From a checkpoint of a small transformer trained on Wikipedia.
Size: 8 layers, width 128, 4 heads of 32 (2 for keys and values), vocabulary 8192.
Architecture: RMSNorm before each block, no biases in attention or MLP, untied embeddings.
Training: 87M tokens, 2659 steps.
Each number is 50 + 10 x the weight over its row's rms, rounded and kept within 0 to 99. Layers, rows and columns count from 0. The size before them is the row's rms in percent of the matrix's.

# layer 2 MLP down, 128x320, rms 0.204, rows 0-127, columns 160-199
100:56 56 47 51 51 63 37 41 39 62 50 40 51 66 53 49 52 34 57 42 53 57 27 50 31 41 25 42 50 52 39 52 57 39 44 54 53 46 41 51
101:36 54 45 52 42 58 56 53 50 58 45 41 45 53 52 40 48 41 52 52 68 62 47 51 61 67 48 50 36 70 43 50 51 36 40 46 46 67 43 52
100:44 30 45 28 57 40 52 59 49 26 59 78 60 55 56 47 28 52 55 58 45 50 55 53 39 51 57 52 41 40 51 59 48 57 61 49 52 42 60 53
098:57 57 42 48 42 31 48 62 72 30 48 64 57 58 36 53 52 38 26 55 48 26 61 58 46 42 24 42 58 60 49 40 41 72 64 37 48 55 59 47
100:62 48 40 52 43 54 29 20 39 53 48 51 44 57 50 51 53 52 27 51 42 44 57 48 41 53 54 56 53 46 58 30 48 62 43 83 51 58 51 33
098:43 39 42 64 45 54 58 58 46 48 65 49 51 48 46 63 41 47 47 69 56 42 41 53 46 58 63 55 58 53 52 43 61 43 48 66 53 50 44 52
097:45 51 57 61 68 42 34 44 73 61 46 45 47 63 55 47 51 30 55 54 46 47 51 55 49 47 48 61 52 46 49 43 60 55 38 36 41 63 41 56
100:55 42 35 40 63 46 54 46 54 28 52 36 64 64 58 55 59 49 40 49 63 43 53 40 48 37 69 63 62 44 35 48 58 44 56 50 64 58 55 50
100:40 47 51 55 59 54 67 47 50 53 45 54 61 50 74 60 40 40 49 44 40 67 42 49 35 50 51 56 44 47 54 30 37 43 44 25 58 45 25 52
097:60 49 46 48 59 54 52 50 43 51 63 53 48 56 47 45 61 41 53 56 55 39 49 65 64 36 40 40 49 38 45 47 52 64 61 74 52 50 59 59
106:52 42 52 46 60 39 43 25 47 60 43 57 47 55 59 39 41 52 53 41 48 49 44 37 38 48 46 40 46 65 61 79 45 50 58 32 49 55 58 55
100:26 49 35 45 66 57 50 54 51 40 52 45 48 52 46 48 49 47 33 41 44 49 48 63 44 44 29 60 40 34 73 46 53 63 69 54 48 50 59 60
102:43 37 58 69 47 52 51 41 68 49 62 88 47 59 38 57 38 49 56 50 62 58 39 49 55 49 38 30 51 57 59 53 60 50 36 50 61 47 46 47
099:46 49 43 65 26 44 61 42 47 46 41 50 35 70 47 50 45 50 42 36 31 26 43 34 50 62 41 43 50 35 49 54 73 55 59 50 41 51 56 55
109:48 31 54 65 49 65 55 55 54 50 61 41 49 41 59 51 57 50 28 49 50 50 59 39 24 70 45 49 41 46 51 50 47 49 54 46 53 56 79 56
100:59 57 51 50 48 55 51 49 56 55 73 48 49 63 26 53 46 40 30 57 52 41 46 50 47 51 57 51 34 51 29 33 58 46 49 56 61 53 53 43
094:47 53 52 54 54 49 62 46 58 52 34 42 60 38 48 43 33 50 54 44 47 44 53 54 41 50 64 54 50 54 49 55 41 40 46 71 51 48 35 56
099:43 50 46 69 63 58 50 65 50 43 43 57 54 66 46 51 71 37 53 42 40 55 38 58 50 35 54 52 42 21 61 57 58 50 41 45 42 54 33 56
102:40 64 62 51 35 43 51 62 54 51 61 58 50 62 78 60 49 46 44 54 48 30 44 73 40 48 63 50 70 37 55 56 58 42 47 39 54 46 47 62
098:43 48 55 15 51 73 33 43 66 47 43 58 47 64 34 49 34 54 54 60 44 38 37 50 50 64 47 55 39 55 54 39 49 58 42 60 61 32 65 65
091:44 41 32 40 43 53 46 35 71 59 47 51 51 31 52 67 57 52 61 57 55 56 62 48 53 62 22 52 60 38 75 45 46 48 51 61 58 52 49 41
106:70 35 30 68 52 45 48 47 52 60 48 48 48 19 19 59 53 48 47 47 63 40 60 63 58 54 55 55 37 67 34 44 53 44 53 43 49 57 53 68
093:45 47 39 66 43 65 30 50 52 51 54 45 46 68 46 55 55 56 65 56 41 48 49 71 53 60 42 59 47 39 66 51 55 75 44 59 49 46 56 46
096:52 38 73 41 49 49 70 60 62 48 38 51 68 59 41 45 38 41 47 45 21 53 71 48 54 36 49 41 37 23 56 47 44 55 30 49 35 41 63 31
098:39 54 50 54 51 57 65 46 48 40 65 64 67 40 50 46 38 42 58 51 69 58 39 44 43 27 28 59 29 47 54 62 52 49 49 29 33 46 53 62
100:34 37 47 65 57 48 27 58 46 51 35 47 59 51 43 48 40 42 61 52 45 54 46 49 55 37 56 54 57 45 55 40 48 33 50 69 45 51 37 62
095:55 48 41 58 64 54 51 46 62 51 62 59 61 30 46 70 68 56 65 42 49 52 46 43 45 26 45 47 48 59 53 43 45 37 56 44 51 44 57 55
090:57 52 55 55 51 39 57 74 60 38 77 40 52 71 51 52 50 54 63 49 49 59 36 65 54 57 61 55 50 65 48 52 55 47 43 56 59 50 62 45
104:49 40 37 56 56 38 70 33 52 43 40 44 52 44 52 42 50 48 53 41 41 62 50 22 45 46 54 60 62 43 46 27 62 56 42 39 38 36 60 47
107:40 51 38 43 51 26 46 55 59 36 40 44 47 70 51 47 53 52 60 52 43 43 43 41 43 42 51 47 37 61 64 55 45 50 54 39 52 48 59 38
099:47 57 56 43 52 59 38 45 80 51 52 50 55 68 50 51 44 47 44 35 56 54 55 55 25 55 46 53 43 42 43 23 46 42 38 29 54 39 65 38
095:36 52 27 64 47 55 33 50 68 40 39 35 49 46 52 62 46 47 48 47 44 45 50 56 50 41 81 49 60 36 50 46 44 44 56 41 49 62 36 48
090:48 38 50 38 42 41 49 30 47 49 45 52 38 52 56 54 57 43 38 46 54 60 57 30 44 61 43 55 48 44 54 49 48 66 40 57 45 42 50 61
101:46 57 66 55 53 67 32 37 68 55 48 46 44 57 41 24 59 55 57 53 42 47 56 47 52 50 53 49 51 66 50 57 52 62 54 58 54 55 62 47
130:51 64 49 53 35 41 37 45 41 71 41 54 55 50 54 37 34 42 43 53 53 42 57 55 63 33 51 51 58 53 42 57 63 59 58 57 54 64 65 57
100:52 45 47 56 49 52 59 67 58 63 46 62 51 44 52 49 49 44 58 46 48 70 42 45 57 44 54 45 37 58 47 39 59 37 56 56 41 38 68 49
102:59 41 44 44 50 48 53 47 51 68 63 45 29 60 46 65 41 46 52 69 56 43 48 56 53 71 48 51 51 44 39 26 45 43 59 62 47 34 43 47
095:48 58 31 53 67 49 62 45 46 52 49 38 29 48 48 51 42 62 51 37 39 48 48 47 47 75 25 37 59 51 49 58 43 41 48 60 57 43 62 60
109:48 42 40 47 51 64 46 55 54 44 44 54 58 42 45 54 56 53 46 44 42 59 52 52 41 54 33 75 53 52 49 59 40 51 58 30 58 51 42 60
102:63 54 52 53 38 62 32 55 53 27 49 62 44 56 47 55 54 55 57 53 58 58 50 27 55 38 58 48 57 39 48 63 57 74 57 44 65 50 42 59
097:68 39 52 54 50 46 42 39 39 36 44 74 38 34 64 55 54 59 56 53 49 53 42 49 49 55 42 42 43 63 41 33 76 55 50 54 39 42 58 21
107:56 48 43 57 42 55 43 48 42 52 39 54 69 59 53 39 41 51 58 49 51 47 68 42 46 41 54 67 42 46 51 21 41 43 39 55 53 44 56 51
109:57 58 71 65 58 49 36 37 49 44 49 42 36 34 49 37 68 56 38 57 33 48 52 43 69 45 56 53 63 56 50 56 30 34 50 40 46 68 49 69
100:43 33 51 44 52 49 52 69 62 49 52 47 39 36 60 62 34 41 59 52 56 52 33 37 46 50 48 45 55 55 44 65 55 59 43 50 34 67 35 58
095:41 49 54 31 64 48 40 61 44 45 39 64 47 26 61 47 58 54 42 47 67 46 38 49 56 68 66 41 56 56 49 52 64 45 53 52 47 64 63 67
101:48 42 55 65 60 44 45 33 46 50 40 50 48 48 49 46 36 65 53 44 51 55 72 49 31 33 43 49 51 53 39 54 49 47 39 52 58 62 54 41
102:62 32 49 52 41 55 49 38 69 58 44 51 58 50 49 47 57 53 50 55 40 52 56 58 61 45 37 38 62 41 48 49 50 48 56 44 50 30 47 58
095:47 52 51 34 36 32 50 48 37 40 52 46 54 56 50 51 47 51 46 49 44 51 41 41 54 50 45 41 36 55 53 36 54 50 60 46 63 52 65 44
102:47 69 50 42 55 44 41 72 34 52 45 48 43 54 54 39 47 48 45 37 38 47 48 54 44 49 62 27 64 40 48 43 41 46 37 51 53 40 56 40
100:55 60 61 53 68 56 43 48 58 51 52 41 38 59 45 60 50 52 53 53 33 47 51 40 49 73 43 48 65 55 27 47 53 57 46 43 30 54 39 46
100:56 61 61 38 23 40 57 65 68 73 63 34 46 59 46 66 40 51 63 51 51 49 73 64 64 53 47 41 40 58 54 45 69 34 52 33 40 48 44 53
101:50 49 58 57 44 65 28 86 42 52 54 48 51 46 59 47 18 57 66 58 43 49 50 56 51 58 55 64 52 40 62 54 43 66 50 41 60 54 59 63
095:52 48 43 73 52 54 57 54 46 63 52 65 72 50 48 61 30 64 46 64 54 40 61 30 33 55 51 43 51 58 51 55 39 56 42 59 57 56 48 34
097:50 18 55 40 38 59 54 54 48 50 33 54 43 37 72 39 49 40 54 37 40 61 56 46 43 40 55 49 43 55 52 60 61 31 47 35 45 41 40 45
100:58 56 50 51 72 68 41 47 54 56 57 58 50 57 62 56 41 41 38 45 42 70 49 42 39 38 54 45 34 37 65 56 56 54 41 52 44 60 64 51
098:49 56 62 60 48 64 50 51 57 67 50 47 64 48 40 63 51 39 45 46 22 52 40 41 52 59 52 47 42 51 64 48 59 68 59 47 31 62 71 36
095:51 55 45 50 47 49 44 52 40 43 55 65 43 47 50 43 55 44 51 57 58 42 46 54 51 52 54 59 38 36 45 48 50 59 43 59 42 57 63 64
095:56 40 43 48 54 40 68 62 45 44 57 48 28 63 59 52 77 46 64 42 47 60 75 41 52 51 56 43 51 51 41 60 39 57 37 56 64 60 57 56
107:66 49 49 61 45 49 45 34 51 39 54 39 37 59 50 51 57 62 43 35 47 61 47 47 46 40 52 52 65 51 33 63 41 42 45 55 56 33 59 39
092:57 36 57 44 59 61 60 73 61 47 50 55 46 33 55 50 41 30 46 40 46 66 45 44 50 54 37 57 46 50 45 30 50 47 45 56 60 44 40 45
102:40 57 60 52 40 58 55 49 50 70 54 57 48 44 56 38 51 58 52 57 52 50 51 60 62 43 60 63 73 39 52 26 55 42 63 59 50 53 59 54
094:47 61 64 53 51 63 35 54 78 44 76 65 47 57 41 51 40 52 59 54 36 58 30 59 55 70 54 24 46 41 39 55 45 59 45 56 61 47 26 59
111:69 40 35 56 52 47 57 49 44 62 53 55 43 41 39 40 44 41 54 39 48 32 50 77 77 52 45 74 80 52 31 59 54 51 64 57 50 55 57 48
099:70 54 61 54 54 58 52 39 60 61 45 44 62 32 53 52 53 50 52 65 40 56 59 50 63 54 46 50 52 56 45 53 54 54 40 44 40 45 47 44
102:54 41 40 50 61 52 54 64 49 49 37 35 69 58 61 58 58 52 44 32 54 40 46 54 55 59 46 48 38 49 47 57 45 54 55 37 31 56 49 39
096:47 53 56 47 55 46 49 45 33 58 47 79 35 57 44 53 31 50 43 41 54 67 52 60 57 62 46 54 56 39 64 65 57 43 38 60 40 63 60 36
096:41 51 50 53 49 51 44 57 50 58 50 43 47 73 42 41 37 53 57 42 32 39 69 36 29 51 47 38 51 63 52 57 51 50 46 67 55 48 49 48
093:62 39 44 53 61 44 48 68 46 34 42 36 53 43 42 40 49 54 46 60 54 50 45 46 60 74 48 50 54 45 46 74 46 68 32 48 45 51 53 49
093:67 55 32 49 41 50 51 41 37 67 44 46 54 39 53 53 63 61 41 67 68 44 52 49 55 48 59 43 62 52 62 48 31 55 68 50 36 49 40 63
097:58 58 65 45 22 48 57 51 62 56 47 55 47 54 52 52 38 50 42 51 45 44 60 53 51 53 54 48 46 45 55 28 47 47 41 42 44 42 49 44
093:44 48 56 45 35 55 42 53 52 54 41 46 44 38 46 55 45 51 46 69 53 55 30 67 39 47 37 61 49 56 50 32 62 51 38 43 61 60 42 51
095:46 43 48 32 46 49 56 58 31 47 47 22 45 72 40 56 54 44 42 51 49 62 63 51 42 40 59 30 54 36 41 50 53 35 55 30 49 51 37 51
103:52 51 40 43 53 61 41 58 43 64 27 55 55 37 55 44 54 51 51 32 54 40 44 46 52 52 58 38 57 40 54 43 60 70 53 50 53 55 50 63
107:65 43 41 42 51 74 43 60 32 34 34 53 48 46 49 53 59 67 59 67 38 70 41 38 62 57 56 56 44 45 47 64 47 51 40 56 62 48 50 45
095:44 56 53 54 28 51 55 38 55 40 37 49 58 39 64 47 57 58 46 51 47 52 43 62 47 45 52 60 58 51 47 43 43 30 57 45 62 50 45 47
097:51 43 34 45 31 50 38 34 48 33 43 50 61 49 39 41 44 51 60 55 46 54 69 61 35 57 39 55 56 59 55 59 43 55 62 31 46 48 30 64
109:46 43 47 62 44 54 60 24 48 51 38 39 60 46 52 65 48 61 50 67 71 45 57 57 59 58 51 47 61 40 60 39 54 46 52 39 33 43 67 47
095:45 44 55 48 68 47 66 58 51 49 59 48 57 54 57 55 44 41 53 47 45 38 54 64 49 63 57 45 62 38 59 49 74 35 52 51 61 47 35 48
101:66 49 50 39 48 44 47 61 44 55 41 50 46 43 44 40 46 45 45 50 68 56 40 55 43 55 36 41 47 56 42 57 41 62 43 39 45 52 68 40
101:50 51 63 48 43 44 41 62 62 58 61 53 48 54 72 53 66 60 45 54 67 41 52 78 45 43 58 41 67 43 57 41 26 61 73 48 64 43 61 49
105:34 38 54 44 54 69 55 23 48 44 50 56 70 56 51 51 50 51 72 70 52 60 35 48 49 45 47 52 34 64 35 45 73 51 55 58 49 54 34 47
108:46 33 40 71 52 56 33 63 48 46 48 47 64 53 31 50 46 58 38 44 51 31 44 45 44 37 47 54 30 39 53 38 67 49 35 32 53 27 50 66
099:57 39 63 71 42 50 42 63 58 51 51 26 43 53 36 47 71 66 53 52 61 64 48 40 45 52 50 53 45 50 47 56 64 51 38 66 58 86 43 49
102:42 52 41 38 51 46 42 42 58 71 49 62 55 61 59 54 47 46 39 48 44 56 61 47 53 43 43 50 46 55 28 51 55 35 49 65 54 56 43 41
094:54 60 38 51 44 43 50 48 48 54 30 45 52 34 49 56 52 55 27 45 58 29 60 76 52 58 64 55 64 46 32 48 55 59 41 52 64 41 53 60
096:30 45 25 55 57 51 49 60 70 54 48 63 61 39 36 58 55 37 44 43 51 50 39 45 55 61 48 60 56 49 53 53 62 48 58 40 40 59 60 33
103:57 56 59 53 37 74 40 43 43 29 47 46 37 48 43 43 31 60 57 38 50 58 42 54 33 56 57 39 51 38 44 38 62 56 47 45 38 56 54 79
098:40 47 58 50 45 44 53 60 61 50 51 45 55 52 34 50 66 59 45 48 34 47 66 54 56 35 49 67 58 57 50 45 39 54 68 72 67 54 50 43
099:51 59 39 54 52 63 63 35 39 48 61 49 43 33 57 42 55 41 35 47 54 52 26 43 46 61 56 53 49 46 47 61 49 54 45 34 48 65 51 51
102:50 25 34 28 63 36 43 52 62 53 59 51 40 52 49 68 69 33 52 46 53 59 68 57 60 54 55 52 41 44 43 58 49 77 43 48 58 46 57 57
100:63 65 45 35 71 61 43 64 41 44 59 56 49 52 59 45 59 52 54 34 52 61 46 63 41 29 41 51 48 51 46 59 44 55 26 48 58 40 57 51
101:52 48 52 50 65 50 40 38 55 41 24 35 46 55 42 62 49 64 69 48 44 48 44 57 65 37 59 51 64 50 50 60 35 51 66 55 38 40 35 46
100:45 66 53 62 38 59 52 40 55 46 38 56 43 44 50 49 46 39 43 33 41 54 62 43 70 42 50 37 45 27 39 56 55 46 31 58 36 67 63 58
099:65 49 37 48 68 57 41 49 80 49 52 69 55 53 55 43 48 52 43 47 48 48 58 40 44 48 54 54 47 33 43 43 57 39 34 77 54 62 53 56
100:46 57 51 59 40 48 61 54 51 35 44 43 56 37 63 54 34 57 55 45 57 38 41 39 49 60 59 62 48 44 44 44 39 38 36 47 32 59 41 50
102:54 46 51 45 66 60 36 60 44 43 52 40 42 60 53 52 49 57 81 59 57 35 47 68 46 27 41 43 62 52 53 44 34 44 44 37 64 36 65 42
089:61 52 64 44 39 51 50 52 56 56 62 62 37 47 43 47 32 42 60 52 42 53 56 54 49 49 52 64 60 53 48 63 39 49 54 40 56 60 60 53
134:62 50 43 37 72 52 45 50 48 46 46 48 36 37 42 46 59 61 56 43 55 47 49 78 40 32 35 35 60 54 51 48 48 47 66 38 42 42 47 51
101:48 47 75 44 40 64 56 38 46 37 60 51 41 46 61 53 44 62 51 43 44 22 49 45 57 34 41 56 58 66 36 42 49 49 57 52 51 43 50 53
097:39 43 58 42 58 38 51 74 57 39 49 57 55 58 47 59 49 43 50 41 32 40 56 66 42 44 53 41 46 53 54 28 41 36 52 50 57 68 66 48
094:46 40 78 52 44 38 46 40 45 51 49 56 53 46 53 42 60 47 52 46 34 40 46 49 50 50 39 53 55 52 46 47 50 52 64 45 59 70 45 54
089:53 44 46 41 49 48 40 54 63 59 50 44 52 65 46 51 44 60 45 60 42 59 47 60 48 30 60 50 57 48 56 69 60 42 36 55 55 45 47 48
101:37 50 50 58 53 47 60 58 46 42 49 48 64 59 40 38 62 79 51 51 54 63 59 61 48 61 69 46 51 61 27 42 46 57 50 55 48 46 59 50
092:49 58 56 50 49 57 36 57 55 34 58 57 42 47 54 52 29 49 51 65 34 60 44 53 50 43 44 58 55 60 53 47 48 48 60 49 47 55 49 70
105:35 50 42 49 27 55 45 46 33 44 48 55 40 59 66 42 48 52 45 58 51 66 53 49 56 49 52 45 55 55 41 53 39 58 51 49 35 42 50 50
097:49 32 42 39 51 60 58 52 47 40 57 69 46 57 52 49 51 61 55 61 56 29 69 54 58 42 42 50 60 46 44 41 69 50 37 34 59 53 47 58
102:41 40 61 46 43 88 77 62 51 34 44 48 35 50 52 52 47 57 73 55 54 57 48 66 45 43 52 31 50 47 55 48 48 46 53 43 73 47 53 41
093:49 46 50 38 57 39 58 57 32 59 26 19 36 39 61 47 56 55 56 35 37 54 59 40 66 39 60 57 52 74 66 43 64 36 47 67 50 55 46 34
097:37 46 53 52 58 67 65 29 52 51 55 54 56 68 52 60 69 39 52 56 46 42 56 55 55 38 49 49 56 52 72 72 66 50 48 51 67 55 41 46
099:53 40 40 52 40 58 38 28 47 51 77 47 50 62 41 44 55 30 43 45 56 37 48 54 48 56 53 47 48 60 63 50 50 58 55 44 55 58 50 39
090:51 62 59 48 34 45 49 49 57 44 31 47 61 47 38 48 27 40 68 51 53 49 62 45 58 42 40 34 57 43 54 51 40 66 43 37 58 29 50 55
103:55 62 55 53 37 41 64 44 41 57 43 49 47 58 51 53 47 53 42 56 46 60 51 44 48 50 48 51 62 42 80 50 41 52 27 51 67 39 46 44
110:49 57 58 71 53 43 61 45 47 57 53 38 67 50 47 21 47 41 53 56 53 67 46 54 50 48 47 53 60 50 44 38 47 28 52 42 51 45 42 40
098:57 46 70 56 54 43 26 40 61 37 55 55 38 50 43 65 60 62 51 50 50 44 56 25 35 64 51 56 44 51 69 45 50 51 45 45 62 57 34 53
099:36 34 47 38 51 46 45 46 37 64 44 56 46 43 59 52 43 54 48 46 32 47 71 57 50 52 52 60 36 54 50 44 58 55 60 51 51 44 53 10
120:34 68 50 50 52 41 66 48 50 56 59 58 42 50 62 48 42 36 43 68 41 50 51 39 55 60 51 24 30 84 50 54 30 49 57 45 52 60 68 50
096:55 58 56 42 34 42 44 50 57 45 53 57 66 54 58 44 52 56 60 47 43 49 42 54 42 56 39 58 45 54 41 58 56 70 47 53 41 40 63 39
094:75 56 39 45 54 36 45 45 44 43 54 45 57 22 46 45 40 55 38 43 40 73 51 61 45 63 72 55 34 53 49 49 57 48 54 49 50 51 52 57
096:55 50 42 46 52 36 51 49 53 58 49 40 47 59 36 52 55 59 76 33 45 42 64 50 44 54 54 50 65 56 59 51 28 58 51 39 64 20 49 48
103:47 44 67 41 43 53 59 55 37 52 62 36 49 54 40 55 68 32 57 46 35 49 28 57 50 55 62 47 41 46 51 48 69 54 49 35 48 49 54 39
108:42 48 23 35 51 50 49 44 40 59 51 57 44 45 63 36 57 42 27 42 51 41 62 50 44 53 50 39 46 44 54 61 43 43 58 39 44 68 47 52
098:47 54 52 49 43 59 53 45 69 57 50 43 53 33 34 31 59 52 50 31 45 47 68 57 58 40 60 64 55 41 46 57 49 35 43 38 38 43 57 60
092:41 55 42 22 43 46 71 60 36 63 53 49 44 31 52 62 48 58 42 38 62 67 58 59 59 48 46 43 50 45 30 60 52 50 43 46 47 53 53 37
100:62 45 57 56 30 48 62 54 44 40 58 34 46 39 38 57 47 64 40 39 32 46 63 61 48 50 41 53 56 36 37 63 46 58 40 44 53 62 53 57
101:36 46 37 45 37 50 54 45 44 63 50 53 64 57 59 74 51 57 46 39 56 50 39 32 44 53 42 76 76 54 38 49 35 55 62 42 51 70 65 39
101:40 49 44 46 21 71 44 58 48 49 54 44 48 49 58 41 43 53 63 48 57 47 55 51 48 58 42 53 53 46 53 45 68 42 72 53 50 64 35 52
099:51 51 58 53 50 42 43 46 56 45 44 42 52 51 57 39 54 41 47 54 35 54 43 61 54 56 38 44 49 46 32 40 49 45 51 59 38 36 57 60
100:46 57 52 39 43 42 53 47 59 61 45 43 48 55 54 34 53 45 51 44 29 51 34 56 63 51 64 48 57 54 61 43 63 45 67 48 54 58 38 57